{"norm": "rmsnorm", "norm_place": "pre", "bias": "none", "tie_embeddings": true, "beta1": 0.95, "lr_head": 0.00506, "schedule": "wsd", "decay_fraction": 0.779, "train_tokens": 648800000}
Each number is 128 + 24 x the weight over its row's rms, rounded and kept within 0 to 255. Layers, rows and columns count from 0. The size above them is the row's rms in percent of the matrix's.

# layer 4 attention query, 576x576, rms 0.0872, rows 71-106, columns 288-383
size [ 89  88  96  97  95  94  97 106 101  99  97  94 101  98 102 103  91  87  84  79  95  88  90  86 102  95  89  90 101 100  97 101  95 101 102  97]
[[161 107 115 120 113 129 127 112 129  73 112 121  87 176 147 128 167 105 149 111 152 122 142 146 173 127  75 127 152 110 132 171 134  99 110 119 131 154 149 116 122  94 118 207 124 134 117 142  98 132 133 136 156 138 123  98  92 116 163 110 146 133 141 160  91 126 132 149  97 164 127 147  99 118 124 126  91 106  91 182 119  97 112 111 146 150 128 152 145 164 130 177 158  98 142 116]
 [ 91 119 165 138 137 101 177 113 141 125 110 122  55 128 166 118  90 132 153  88 122 126 107 123 115 104 154 109  93 135 122 142 115 177 143 112 151 131 149 137 126 135 141 119 105 103 130  97 155 166  77 108 137  79 147 113 146 124 118  95 134 108 153 121 161 128 105 110 195 112 155 103 136 109 124 100 156 108 143 124 125 149 197 110 146 104 146 107 125 165 110 167 129 127 113 112]
 [145 114 125 130 114 129  87 116 106 116 101 142 159 174 147 166  95 139 128 111 164  66 157 128 127 125 105 155 138 100 123 139 128 118 150 155 162 141 130 130 136 116 145 137 136 113 134 129 136 107  96  93 165 120 100 131 129 150 160 114 106 170 112 110 119 126 148 147 110 131  60 109 125 135 127 158 110 126  76 125 105  97 153  87 110 104 102 144 130 127  82 127 118 115 125 141]
 [124 122 145 104 100 116 132 101 158 126 169 112 160 139 118 106 136 132 172 125 174 119 112 134 107 107 109  84 101 123 137 127 189 113 131 107 116 143 158 118 135 125 121 123 152 116 138 108 101 132 134  70 136 160 159 139 126 157 109 106 134 164 129 118 126  94 129 131 151 159 145 125 116 101 112 152 149 141  89 138 162 116 161 109  90  95 138 155 132 116 164 149 104 111 136 117]
 [121 108 128  95  61 125 104 163  97 141 166 144 133 113 159 136 101 130 100  93 140 133 136 113  73 120 135 124 128  97 143 124 118 134 102 105 160 134 132 160  81 190 118 124 101 145 124 102 181 146 135 112 133 164 112 116 106 110 107 119 120 139 161 142 189 114  64 146 105 132 147 140  57  97 131 161 121  82 128 125 166 114  96 151 109 132 166  99 139 156 102 104 136 120 119 141]
 [123 137 143 141 111 146  95 141 155 120 138 106 148 182 125 130 161  91 146 190 142 153 122 113 122 130 163 126  94 117 150 111 103 161 155  86  89 138  97 116 133 132 145 128  93 113 145 157 130  95 108 120 125 116 150 130 140 129 118 110 147  90 169 134  93 103 167 115 160 127 115 134 153 122  91  77 159 146 149 160 137 144 180 102 106 147  96 106  90 142 120 120 142 124 121  95]
 [106 115 137 156 128 104 120  78 138 131 120 133 140 182 103  90  83 208 113 116 137 151 130  96  84 137 116 124 171 104 143  91 126 139 139 143  96 143 109 159 143 117 154 150 141  87 115 127  86 116  90 100 160 115 140 105 134 125 134 117 142 169 127  91  96 112 100  80 148 104 123 149 108 136 126 138 141 120 107  83 114  90 186 182  83 104 133 174 107 143 118 125 130  88 142 147]
 [102 107 150 109 131  91 127  81 187 122 106  75 120 126 127 135 130 109 113 148 144 135 147 122 105 114 162 132  60 174 132 153 124 137  79 151 125 132 142 143 120  91 102 132 114  82 149 125 160  94 122 168 116 122 123  99 176 161 123 133  98 122 146 120 141 144  66 173 146 127  92 105 155 162  91 153 118 128 116 133 142 109 131 138 117 155 145 148 106 126 127 133 143 147 104 109]
 [125 113 159 155 122 120 109 123 117  98  80 100 135 116 116 130 109  97  98  71 125  99 137  92 132 196 119 123 159 119  97 103 162 128 157 139 139 173 160 117 130 139 151 173 140 145  84 172 150 105  91  87 155 103 123 102 140 140 121 172 114  71 120  72 137 104 131  81 136 118 114 130 122 128 102 139 121 137 107 131 138 120 120  98 110 105 128 101 158 131 145 176 164 121 127 104]
 [112 112 103 162 125  92  85 109 135 166 103  95 107 120 113 126 146 109 155 149 127 137 112 114 155 151 143  93  60 127 145 140 182 119 133 105 143 135 132  97 170 132 121 134 190 108 109 125  81 109 107 114 149  90 167 100 136 108 135 136 108 148  92 150 143 119 115  81 148 163 148  75 138 167 151  93 113 116  95 148 138 110  87 126 131  97 118 119 109 130 142 141 134 114 138 120]
 [138 148 143  78 129 130 128 137 166 157 100 155 155 120 167 110 127 144 176 116 190 147 108 160 139 136 118 128 123 173 160 147 127 150 147 154 154 107 103 164  95 139 142 192 162 107 177  83 138 155 111 121 104 114 116  82 136 110  63 142 143 156 176 180  98 118 112 142 142 109 111 151  98 109  87  98 107 124 134 110 130 133 142 135 123 119 156 157 147 105 149 171 139 148 117 131]
 [144 122 137 170 133 112 161 111 136 137 147  90 133 169 137 105 139 128 156 155 147  66 123 155 155 160 112 135 121 138 117 114 160 100 150 135 122 176 135 122 119 119  83 123 136 127 114 114 132 165 142 142 138 135 103 105 130 123 118 141 150 132  62 129 146 163 135 149  74 137 103 162 115 110 109  99 101 130 114 102 124  95 169 126 125 118 117 105 116 170 131 143 152 149 123 126]
 [ 60 157 145 110 167  76 105 137 138 161 128 143 143 111 167 143 111  98  82 144 117 115 109 147 154 126 143 140 121 131 139 108 106 150 129 122 100 124 121 132  54 138 103 149 130 108 132  88 168 103 115 131 138 128 185 152 159 155 158 119 102 149 117 145  67 111 147 132 123 105 147 152  99 109 136 135 133 145 131 127 169 114 107  97 145 116  99 110 131 130 170 150 153 119  70 138]
 [115  95 138 106 143 149 136 125 161 137 130 146 177 124 119 127 126 141 133 100 144 172 152 124 177 165 107  99 155 167 138 146 100 100  89 150 138 126  95 177 138 156 169 123 118 119 112  81  97 138 158 131  79 164 105 186 111 105 109 129 129 115 111 150 182 139 114 141 128 174  87 127 125 100 136 148 112 119 132 102 123 152 124 163  96 185 130  88 112 132  95 102 124 117 124 142]
 [101 126 154 124 141 130 142 149 112 137 125 169 153 172 120 190 143 136 112 157 105 134 121 123  58 115  92 137 135 113 123 170 123 141 169 126 128 105 157 129  93 150 156 117 112 112  88 112 185 151 116  95 109 155 142 121 122 126 116  82 148 124 134 135 141 140 120 112 139 146 109 157 113 167 132 158 162  89 130 151 120 121 141 137 127 137 141 109 109 125 127 123 164 100 130 134]
 [158 161 117 115 114 142 125 155 147  96 117  91 162 113 177 151 110  97 141  69 162  95 121 195 135 114  90  84 139 118 129 122 149 172 137  97 113 170 109  99 128  93 100 148 143 140 132 125 143 120 127 104 143  92 160 176 107 119 118 159 143 128 168 131 158 114 109 154 109 114 148 127 125 163 160 137 125 105 146 149 131 150 136 155 138 136 109 167 160 114 118 102 130 123 125 150]
 [152 141 148 153 167  94 139 186 121 130 129 139 118 137 103 115 139 137 128 107  98 163 170 120  83 127 120 112 128 131 143 173 192 128  97  92  96 154 109 122 144 161 143  79 127 172 144 151  89 139 147 145 123 133 146 141 145 126 111 118 118  94 120 122 121 141 105 116 109 148  74 152 111  83 126 130 134 123 164 141 133 108 150 139 131  74 150 149 115 126  59 152 135 156 139 171]
 [146 139 152 124  98 142 127 152 118 104 135 153 103 105  89 141 131 107 129 145 101 134 135  73 122  93 143 144 128 156 123 100 111 142 117 127 100  59  98  96 163 106 102 121 120 161 150 161 130 142 121 124 138 111 126 174 139 153 100  81 101 163 152 115 136  72 179 116 113 151 135 161 112 144 146 147 135 159 150 100 101 156 115 137 127 113 127 153  98 155 130 154  92 142 151 114]
 [118 107 149 130  85 145  98  85 136 114 148 129 131 142 115 163 115 124 184 100 133 151 126 128  98 145 100 107  71 156 113 192  81 153 134 160 120 135 122 126 135 137 117 130 153 101 144 151 150 122 163 120 103  99 121 115 151 126 121 160 143 108 130 140 121 113 161 155 108 161 138 157 146 137 136 146 118  98 110  91 126 141  54 111 166 132 117 112 116 106 115 138 148 117 125 123]
 [142 130 107 164 163 107 153 119 133 130 119  69 121  87 131 147 138  98 138 105 131 164 128 139  98 110 119 171  48 113 138 151 114  83  85 171 147 118 121 121 154 148 146  91 140 124 127 176 105 171 117 128  99 117 121  99 148 149 137 125 155  97 111 146  93 127 138 147 107 126 156 119  82 127 126 123 141 124  92 153 163 149 147 115 109 107 103 145 161 194  89 119 106 100 117 132]
 [171 150 129 118 153  95 140 130 102  96  96 123 104 125 201 130 103 118 151 120 120  95 158 115 139 157 110 103  73 196 116 133 153 135 129 144 148 137 114 150 105 154 124 174 112  66 112 109 130 108 130 120 115  65 149 110  83 152 161 154 157  80 152 137 120  79 120 123 104 169  82 146 128  77 151 111  96 152 140 144 129 124  85  93  76  83 109 146 144 103 132 136 153 146 129  80]
 [136  88 144 134 115 142  99 113 102 127 143 128  99  70 117 133 117 194 141 172 118 133 118 118 108 144 146  93 138 159 109 164 122  98 144 124 130 177 135 106 103 121 147 128  78 127  81 154 139  83 123 145 135 105 115 135 103 136 125 191 122 109 127 146  95 103 125 170 112 138 133 138 123  88 143 108 142 121 186 115 119 121 132 144 113 118 134  83 144  84 141 152 111 165 125 127]
 [ 94 102 126 104 156 149 116 165 124 164 111 107 114 130 143 125 103 104 103 141 115 139 100 145 133 157 121 114 162 116 126 102 123 121 129 148 127 110 151  99 139 139 104 124 123 140 135 128 129 150 121 127 150 121 124 143 186 181  98  84 121 150 111 129 122 147 137 131 136 135 128 106 105 139 116 127 122 135 137 119 116 104 115 130  93 197 112 178 107 110 171 130 123 121 127 134]
 [135 133 132 136 130 121 152 133 109 100 171 134 140 131 112 112 110 117 149 121 138  88 160 146 157 171  94 104 119 174 138 144 103 124 153  98 115 155 143 121 164 112 140 106 118 161 139 149  95 121 154 101 114 119 119 113 149 122 113 164  89 135  90 143 114 109 128 150 119 136 115  85 126 116 111  95 132 140  90 124 129 129 142 118 135  67  67 100 125 124 104 109 126 144 119 101]
 [146 142  92 113 169 116 141 113  88 162 139 165 102 146 134 176 123 122 173 125 133 122  81 153 136 125 178  97 106 112  74 129  96 128 109 140 148 126 168 145 134 129 139 111 137 136 120 142 161 126 132 108 111 130 131  78 110 111 156 137 107 151 157 120 132 127 139 146 158 139 137 117 153 135 137 127 159 131 123 147 125 127 134  80  92  73 160 110  96 153 146 135 122 139 124 109]
 [115  97 121 107 134  76 127 127 109 135 105 142 145 184 126 120 133 135  98 145 120 113 141 176 108 122 126 155 147 126 115 145 114 150 128 133 154 127 129 154 109 138  76 156 118  94 134 141 140 177 159 144 141 148 136 133  80 148 137 157  76 122 153 182 129 143 140 127  87 137 120 129  89 145 104 107 133 128 135 121 136 156 105 134 133 155 117 133 179 128 103 123 126 122 131 105]
 [ 98  86  96  97 134 125 130 121 118 125 134 172 119 115 104 128 123 124 111 114 121 135 120  91 115  88 153 154 134 123 100 158 190  84 136 133 164 130 173 112 140 108 130 138 118  73 163 135 147 125 135 116 115 108 111  77 104 120 156 129  69  95 133 132  99 164 114 147  99 105  88  49 183 109 128 143 125 132 154 122 165 131 135 156 117 121 146 109  77  98 107 116 137 162 163 112]
 [127 126 115 157 110  27 165 122 103 163 148 125 116 160 121 121 140 136 125 117  92 123 122 141 130 137 139 157 100 112 138 119 101 101 115 157 102 166 115 150 135 133  89 108 134 121 162 163 127 126 122 128 132 119 146 114 148 127 167 112 124 106 116  95 122 142 147 148 125 124 149 107 108 128 146 121 124 136 119  99 125 117  99  97 133 108  87 162 130 161 146 178 134 126 130 122]
 [140 152 117 144 151 107 149 123 130 136  89 140 117 144 130 102 149 144 148 133 114 154 131 128 113 116 120 120 168 129 151 127 106 111  70 154 128 153 137 122  86 108 145 120  85 124 115 165 120 133 130 141 124 140 119  86 112 149 118 115 155 125 159 137 127 126 131  99 108  89 140 117  91 139 108 161 152 158 143 129 158 113 143 131 109 119 131 129 146 145 117 116 137 122 132  94]
 [105 128 157 102 133 158 132 173 183  98  82 131 108 127 188 128 107 139 159 127 128 132 135 163 149 131 166 105 132 170  61 127 102 127 132 135 150 150 140 121  98 138 136  74  74 138 144  97 111 154 124 156 112 135 115 130  70 109 124 157 140 152 115 117 157 135 101 123 119 136 127 153  96 143 138 110  73 121 164 126 138 120 126 115 160 160 142 103 143 110 144 120 103 159 147 115]
 [119 108 133 152 166 120 163 131 121 135 177 139 133 130  77  90 127 130 119 143 114  97 135 116 194 123 158 115 168  92 105 145 123 122 138 150 108 148 122 119 124 147 147 167 110 106 106 126 116  88 114  71 175 159 138 114 171 143 128 122 149 128 157 176  98  94 104 123 118 133 167 152 134 136 103 122 144 146 157 104 137 112 155 118 112 146 128 140 133 142 161  82  93 107 139 100]
 [144 147 114 138 118 151  98 102 115 176 152 106 135 117 133 101 143  93 154 118 155 127 162 129  98  81  99 112 164 155 123 175 208  50 145 149 142 145 117 108  48 113 144 180 111 114 138 109  94 147 129 121  97 114 146 133  93 117 160 136 126 141 160 140 157 127 125 145 131 125 104 157 134 143 131 130 181 129 135 114 117 144 117 135 129 124 156 134 144 112 106 140 120 127 119 162]
 [119 142 132 131 156 164 170 128 119 126 157 102  85 124 181 162 135 116 125 139 118 119 121  97 154 146 134 113 145 137 124 105 126 133  91 129 145 110 164  87 147 111  92 145 118 148  94 132 143  89 149 117 105 105 148 146 141 129 132 144 125 122 107 135 118 121 109 103 137 153 147 142 122 134 132 144 123 175 138 152 110 166 131 183 131 113 116 125 109 141  95 142 126 124 134 119]
 [113 132 170 105 102 106 116 124  82 168 140 119 100  83 135 123 101 119 106  98 132 121 181 132 171 128 115 150 151 157 122 106 132  95 129 155 126 124  96 106 129 131  92 139 104 136 134 146 164 119 109 152 121 139 152 163 142 108 122 115  88 141  80  62 156 117 147 193 145  77 162 104  76 130 121 139 140  90 145 125 155 115 139 148 151 134 142  91 117 134 131 136 163 108 126  94]
 [116 113 114 131 112 131 127 149 112 130 118 190  91 155 104 121 145 165  98 135 117 125 114  88 145  78 149 145  94 107 118  97  98 126 118 115 104 134 105 152 134 134  98 130  96 140 122 149 134 145 129 161 135 141 165 110 147 148  94 107 130 155 135 123 103 148 123 114 100 129 161 129 124 118 153 153 128 109 123 132 128  97 140 143 166 128 134 123 152 134 135 123 140 114 186  78]
 [119 144 188 112 129 102 122 124 136 112 108 120  79  86  85 127 111 167  95 114 154 145 152 132 143 138 125 113 110 105 172 101 126 147 110 143  86 128 107  96 134 137 130 130  78 104  94 139  96 119 128 151 151 118  84 135 126 105 101 123  93 115  89 134 102 123 120  97 172 122 161  99 112 137  90 162  88 129 159 128 121 100 158  83 179 139 130 126 128 160 146 139 105 134 123  92]]
# layer 4 attention key, 576x576, rms 0.0878, rows 71-106, columns 288-383
size [ 88  87  83  92  88  87  88 106  95  97  91  97  99  97  98 100  85  78  77  76  83  86  90  84  92  86  91  89  99  96  99  97  93  95 100  95]
[[102 124 123 114 135 110 140 151 154 114 164 123 128  91 155 125 119 128 138  93 123 111 125 132 135 170 143 164 159 103 158 124  90 120 134 135 127 123 107 104  91 171 119 108  64 140 165  87  94 152 146 101 108  65 157 142 140 124 116 109  85 128  94 108 133 112 102 176 126  79 124 125 153 116 126 125 116 163 143 105 123  84  93 119 109 152 165 129  77 117 139 145 117 110 158 151]
 [143 116 145 150 154 143 140 130 145 190  94 134 115 165  99 135 133 201 133 126  68 112 115 114 131  86 131 155  84 105 112 149 157 145 145  60 108 149 100 113  96 132 136 114 131 161 137  88 106 121 100  95 166 112 108 151 153 151 127  91 121 123 129 164 135 116 122  93 174  95 139 130 138  95  85 106 172 128 152  85 170 119 110 175 137 101 128 151 108 183 134 110 107 146 129 136]
 [122 121 123 109 127 115 138 133  91 136 141 129 106 131 124 112 168 131 133 143  76 155 175 144 123 116 155 109 101 150  88 133 163 125 146 133 177 137 128 159 103 142 106 141 173 144 175  85 130 140 120 149 164 121 107 103 135 164 205  91 170 112 139 152 147  96 122 122 136 122 154 149 126 165 127 128 131 143  95 126 132 166  99  97 108 127 136 124 101 143 149  82 131 120 117 134]
 [110  83 123 173 146 137 135 155 180 137 140 137 134 138 112 126  95 123 174 154 110 152 148  97 115  78 127 128 146 102 107 136 120 152 121 116 164  95 144 111 121 128 124 131 125 171  88 122 109  90 103 143 104 166 143 109 172 133 169 143 118 153 114 148 117 122 131 121 204 130 118 131  94 147 106 126 165 107 128 144 137 121 108 135 150 160 119 144 113 101 106 120 114 157 114 108]
 [ 86 111 131 133 100 138 116 109 133 118 123 162 126 143 109 158 135  77 136 119 106 188 113 128 137 100 121 155 150 121  84 124  98 117 127 131 118  91 115 144 118 130 124 148 129 138 126 146 135 119 134 149 189  96 113 142 165  94 107 101 136 131 139  99  88 150 167  62 137 122 113 157 119 174 140 159 152 112 120 140 124 108 168 159 120  94 129 113 111 160 126 143 117 138  98 115]
 [129 121 112 129 101 152 145 119 130 123 142 130 115 132 110 117 130 107 103 183 109  81 135 128  78 106 169 125 121 113 104 114 122 206 143  59 152  67  95 111 111 115 152 118 115 137 126 115 136  92 107  85 141 136 150 140 132 142  82 148 131  98 106 163 114 114 134 121 121 116 153 131 119 135 141 132 149 143 160 126 104 110 121 115 126 102 120 128 145 140 153 106 129  96 107 129]
 [ 99 122  82 152 144 107 100 133 128 142 133 132 181 139 110 122 129  99 162 104 139 107 152 116 129 113  98 122 118 109 142 108 108  85 125 152 136 178 149  94 102 100 113 126 134 179  94 168 155 122 115 165  85 129  71 165 139 120 126 141 187 115 135  89 137 132 132 146 115 128 102 118 114 120 138 150 151 126 125 141 120 111 135 124 146 153 133 159 118  88 124 137 117 122 136  97]
 [146 139  80 130 138  94 163  97 124 119 113 157 145  98 176 143 161 110 126 156 125 145 132 130 183 138 124 120 144 103 121 110 105 142 110 138 143 120 157 133 133 106 121 142 106 145 154 158 143 122 140 151 102 146 146 126 114 144 149 141 121 142 142  97 140 117 119 145 127  95 159 138 122 119 143  87 135 113 149 104 114 107 162 111 157 131 145 161 117 126  92 123 142  58 162 101]
 [124 121 148  74 184  73 158 153 119 160 151 117 145 147 117 119 155 110 138 124 112 113 186 138 136 151 100 164 116  99 112 141 109 131 103 111 121 116 145 123 162 106 116 123 130  85 124 150 121 161 100 140 135 121 139 133 122 105 151 153 189 129 135 138  86  99 132 114 126 177 100 108 108 128 128 121 117 129 158 126 104 104 144 147 144 136  78 120  90 128 123 133 142 118 139 154]
 [144 137 109 142 131 182  94 144 112 169 118 115 129 104 136 113 113 127 135 126 112 167 136  88 104 115  96 148 141 110 168 151 108  97 124 139 147 144 107  85 119 125 156  92 160 148  78 174 125 128  95  86  96 147 132 135 124  83 100 115 126 138  80 148 104 121  98 136 143 101 111 145 114 147 149 122 137 146 100 139 154 107 146 111 135 148 124 148 154 150 126 126 116 137 129 149]
 [139 123 106 143  90 116 105 167 100 122 141 143 132 143 140 142 133 174 137 101  87 127 104  84 139 128 144 140 106 138 139 126 152 133 125 115 116 141 130  97 177  89 119 151 111 102 136 138 123 126 136 168  97  93 115 116 147 145 125  87  85  88 121 168 143 102 155 120 148 165 115 155 127 139 106 144 157 121 133 126  78 135 136 130  93 127 128  91 160  87 105 120  94 149 104  91]
 [158 116 124 125 169 150 121 110  56 106 118 135  81 145 174  79  99 165 126  91 118 126 143 157 154 117 138 125 115 116 133 148 108 129 148 150 117 152  50 116 101 139 114 132 143 104 119 126 112 152 138  70 117 106 123 143  80 116 142 133 129 158 107 117 116 162 128 157  99 168 119 117 149 111 135 138 101 117 143  80  93 154 113  93 152 111 104 158 117  96 131 175 150 150 139 145]
 [108 115 163 110 119  83 112 149 140 139 125 134  89  92  91 156 172 135 134 160 119 113 141 153  88 136 119 106 108 103  61 160 117 134 168 121  80 132 152 126 110 140 146 147 126 145 136 132 108 109  83 157 143 142 100 123 120  90 148 130 129 136 131 146 170 125  86 133  83  94 103  99 103 134 156 155 149 107 130 140 164 118 148 129 117 137 150 118  90  96 133 144 130 117 115 131]
 [120 113 128  99 109  84 115 112 133 123 123 131  75 111 133 117 142 151 138 149 110 141 127 142  80 106 114 109 144  96 108 125 120 108  79 109 128 129 155 140 128 165 109  88 123 115 124 122  96 136 137 157  94 142 126 107 169 124 137  99 162 140 156 132 163 158 116 141 131 163 158 126 146 106 145 111 159 172 197 169 114 138 126 132 139 104 162 105 154 165 126 134 122 135 150 109]
 [106 147  69 129 146 105 120 142  90 115 127 132 106 136  87 112  99 149  76 132 113 121 114 131 149 154 119 101 141 159 116  80 107 160 123 143 152 125 129 136 191 190 168 142  90 142 170 105 175 154 147 159 147 129 183 163 110 147 136 116 116 120 160 141 189 144 141 126  96 127 161  78 136 131 116 119 116 124 117 130 169 123  98 115 122 132 124 159 146 121 131 147 118 117  88 124]
 [110 138 106 139 104 112 103 131 148 152 148 112 130 131 109 164 104 107 170 161 175 108 189 158 146 149 102 123 119 192 119 158 132 139 152  86 137 129 133 187 109 131 144 113 137 142 133 133 169 138 123 160  98 153 110 107 147 132  96 108 126 142 156 135  93 143 173 105 105 121 142  98 121 141 139 133 137 149 127 154 128  82 136 132 131 162 134 116 111 134 156 133 119 157 136  92]
 [129 129 130 160 127 160 153 111 157 115  83 144 127 123 133 123  83 133 138 102 147 108 150  98 116 107 114 148 152 110 125 108 137 137  81 153 138 133 119 114 158 148 132 144  60 120 180 171 155 139 131 129  90 126 119 143 119 133 142 102 143 154 126 114 189  91 141 123 149 130 142 132 151 172 165 143 145 142 129  95 126 100 153 130 106 107 159 147 112 115 136  98 136  81 137 121]
 [148 119  99 156 137 114  73 110 137 132 190 111 148 147 125 121 108 142 101 179 103 129 121 109 153 111 102  71  99 136 123 110 166 123 156 119 123 103  97 127 125 156 115  95 143 114 174 126 129 141 103 161 138 128 146 117 134 115  95 102 144 129 159  95 133 152 124 114 125  98 130 145 124  98 183 111 109 153 136 124 134 151 128 101 102  88 113 166  87 147  96 141 177 128 105  97]
 [141  87 115 119 183 158 143 112 117 169 126 133 125 124 151 125 139 143 129 141 130 155  86 132 124 156 118 139 152 141  97 126 133 115 133  75 159 121 174 164 102 127 153 137 117 171  77 113 117 119 134 119 128 151 106 120 145 152 151 139  82 128  92 131 106 133 105 114 138 150 129 103 107 139 121 149 128 140 140 161 129  77  70 156 138 111 136  55 108 135 119 110 114 179 147 111]
 [128 143 130 131  94 132 103  95 140 126 108 104 144  99  99 143 135 152 116 118 118 131 100 131 106 128 144 105 148  91 126  83 144 118 100 160 105 131  90 131  97 112 117  92 129 132 143 134 113 145 119 150 153 141 113 105 118 120 124 114  83 123 122 107 121 106 149 175 132 107 134 129 125 137 128 142 157 136 116 138 114 168 104 129 122 118 186 150 115  77  75 102 160  71 137 110]
 [126 144 149 114 109 109  95 131 146 149 155 193 142 143 124 166 121 162 107 117 109 116 108 166 103 124 155 152 158 125 151 184 167 138  88 139 112 119 155 113 134  85 128 156 119 146 149 109 101 119 151 138 114 152 166 111 131  78  93 129 188 147  80 117 155 123 128 137  86 124 128 142 104 138 121 123  73  99 154 120 123  96 152 151 158 122 130 135 150 153 108 170 112 142 110  97]
 [147 135 109 119 121 171 157 127  77 117 150 119 130 140 106 122  89 106 142 112 158 100 104 161 149 158 116 152 135 152 174  96 112 142 128 127 124 101 129 123 155 109 158 147 116 101 145 106 125  96 147 115 120 121 148 124 114 165 135 156 103 152 122 140 151 119 152 146 127 110 111 171  97 132 132 152 123 140 124 155 145 131  80 134 156 143 141 116 156 106 112 128  90 117 110 145]
 [162 141 150 149  95  96 131 106 132 100  87 152 163 162  51 161 147 139  67 128 117  90 154 130  98 106 140 138 172 144 136  99 123 119 161 115 138 116 121 102 133 108 159 110 126 132  85  97 138 115 177  91 105 133 126 142 100 129 106 180 129 102 182 122 125 124 118 123 120 127 135 142 170 119 125 164 101 133 107 156 113 135 136 140 138  88 119 130  92 135 138 139 153 137  99 108]
 [ 81 160  94 146  67 112 127 122 158 104 100 116 139 154  87 100 147 101 150 131 143 100 151  88 108 134 112 160 125 114 127 155 131 131 143 126 101 115 139 150 129 205 147 137 152 135 138 111  86 131 109 127 118 135 102 118 175 140 162 168 101  97 123 119  96 156 131 169 120  97  97 163  80 148 137 110  68 125 117 125 139 120 130  93 115 117 125 154 148 159  95 136 148 124 170 122]
 [164 139 123 132 165 149 143 135 128 128 195 115 137 137 134 167 132 107 108 165 137 114 126 125 188 139 137  84 188 102 119 126 148 119 122 133 144 155 141 111 137 125 126 136 114  97  86 124 123 123 137 120 149 134 143  95 104 106 126 179 129 119 137  94 146 130 165 154 111 147 116 128 139 122 116  97 118 144 115 166 123 111 106 110 105 133  84 149  91 132 128 162 123 162 121 146]
 [167 130 151 119 118 181 131 143 111 116 118  98 128 103 105 119  62 116 148 125  84 115 119 152 157 110 113 177 135 115 125 149 151 105 159 108  94 139 121 169 175  99 107  77  83 154  76 143 140 140 140 128 129 113 113  80 130  82 142 165 112 114 193 137 119 130 125 135 144 153 166 117 135 136 111  82 137 162 105 159 137  88 141  65 121 137  84  99 114 164 106 113 146 133 120 155]
 [119 167  64 142 122 117 136 170 140 122 126 113 119 116 127 132 133  82 144 102 118 128 166 135 123 144  74 143 161 118 104 119 144  98 113 140 148 146 110 164 151 120 138  91 141 121 112 127 151 135 112 155 120 112 163 138 143 159 132 133 100  94 142  91 120 138 160 144 156 135 108 159 169 118 152 133  90 120 120 112 110 126 101 182 143 155 142 135 154  88 126 153 120 148 148 117]
 [124 113 110 161 150 122  79 160 174 131 158 115 163 174 125 161  95  91 173 190 169 169  79 151 126 112 109 144 160 133 129 140 114 109 168 115 147 106 133  97 142  98 148 110 104 140 134 138 108  77 136 126 116 116 105 149  99 128  95 119 137 168 125 128  94 100 100 114 148  76 131 152 157 165 126  59 141 115 155  97 112  96 155 108 172 173 130 153 125 154 105 157 148  94 101 132]
 [134 121 150 153 108 118 111 136 109 105 149 114 138 138 168 143  99  91 127 115 153 173  99  99 145 126 147 136 140 173 145 128 138 117  82 137 179 155 115 121 145 101 108 117 118 182 148 118 124 142 137 148 125 124 126 145  91 113 138 116 132 140 148 110 150 127 142 117 123 108 150 126 103 131  97  97 105 151 124 110 105 104 161 171 126 126 153 195 149  83  86 136  97 154  74  98]
 [ 99 133  91 119 121 123 111 136  89 134 118 164  96 101 110 138 105 121 134 116 154 125 139 124 125  74 132 121 147 116 133 105 101 148 130 140 116 167 130  79 148  99 144 103 138 122  86 135 144 126 118  90 119 134 132 203 116 152 109 142 128 146 164 161 152 119 152 130  93 110 140 145 154 117 123 148 147  85 181 167 121  86 125  80 112 120 140 109 155 109 154 127  93  91 155  77]
 [119 130 105 161 131 191 152 154 137 148 153 136 144 193 135 132 126 155  94 152 140 139  71 112  97 189 115 146  91 121 133 127 107 138 139 152 133 125 174 109 153 105 124 128 118 164 137 151 125 121 153 135 103 130 115 130 148 136 144 127 104 168 140 112 107 148 137  85 113 140 130 119 143  98 163 126 142 179 154 121 132  81 153 100 142 132 137 119 171  91 116 115 128 144 164 132]
 [127  98 139  59 151 167  98 113  75 124 142 108  96  81 146 134 110  69  87  94 133 118 147 149  72 122 158 112 106 138 106 130 125 130 180 116 116 148 123 125 154 161 158 147  98 134 109 154 134  99 105 146 118 121 153 151 118 142  83 136 132 163 134 160 164 102 106 138 124 140  79 130 173 185 144 152 106  95 123 108 137 109 156 102 121 138 115 123 134 100 105 125 146 137 107 151]
 [122 155 184 179 132 126 173 118 147 158 140 118 108 170 117 148 153 140 137 159 126 117 131 129 112 120  91 110 110 187 144 117 146 111 126  81 115 105 131 155 128 160 132 148 110 147 155 111 165 118 131 133 162 133  95 111 168 149 185 144 126 104 136 131 160 172  80 161 138 133 196 128 116 142 120  92 126 100  84 156 130 142 136 119 128 156 129 111 150 112 133 104 181 147 187 131]
 [ 90 160 147 190 160 152 137  97 129 148 149  47 118  99 124 155 123 124 102 128 138 144  97 197 123  94 142 125 144 128 109 117 124 114 143 177 110 108 158 146  72 115 131 113  68 125 135 126 132 145 129 104 162 139 118 127  94 104 150 115  99 138  89 152 111 138 106 122 132 118 126 106 132 100 120  81 151 113 168 123 160  91 115 126 144 110 118 121  43 129 160 122 151 143 144 158]
 [148 186 135 142 149 151 164 129 149  86 114 130 122 174 117 120 167 156 124 123 153 179 121 107 108 150 134 130 117 151 115 101 123 178 116 173 124 134 127 126 135 105 128  95 136 104 165 116 160 123 163 161 107  98 130 126 113 115  87  96 140 174 132 155 132 121 143 123 123 114 192 117 167 107 102 118 104 161 137 109 119 141 105  79 138 142 141 108 147 130 105  74 104 161 173 130]
 [102 110  97 150 120 125  94 135 137 126  90 157 142 150 136 125 127 116 127 125 126 136 101  84 171  83 133 193 104 146  96 140 120 133 127 116 122  72 133 116 127 100 137 142 153 174  67 124 162 123 119 146 127 135 101 144 140  88 141 115 108 130 169 143 124  97 131 111 111 172 145 128 113  56 172 151  65 142 168 132 146 157 128 129 108 136 106  63 129 156 130 147 101 124 198 152]]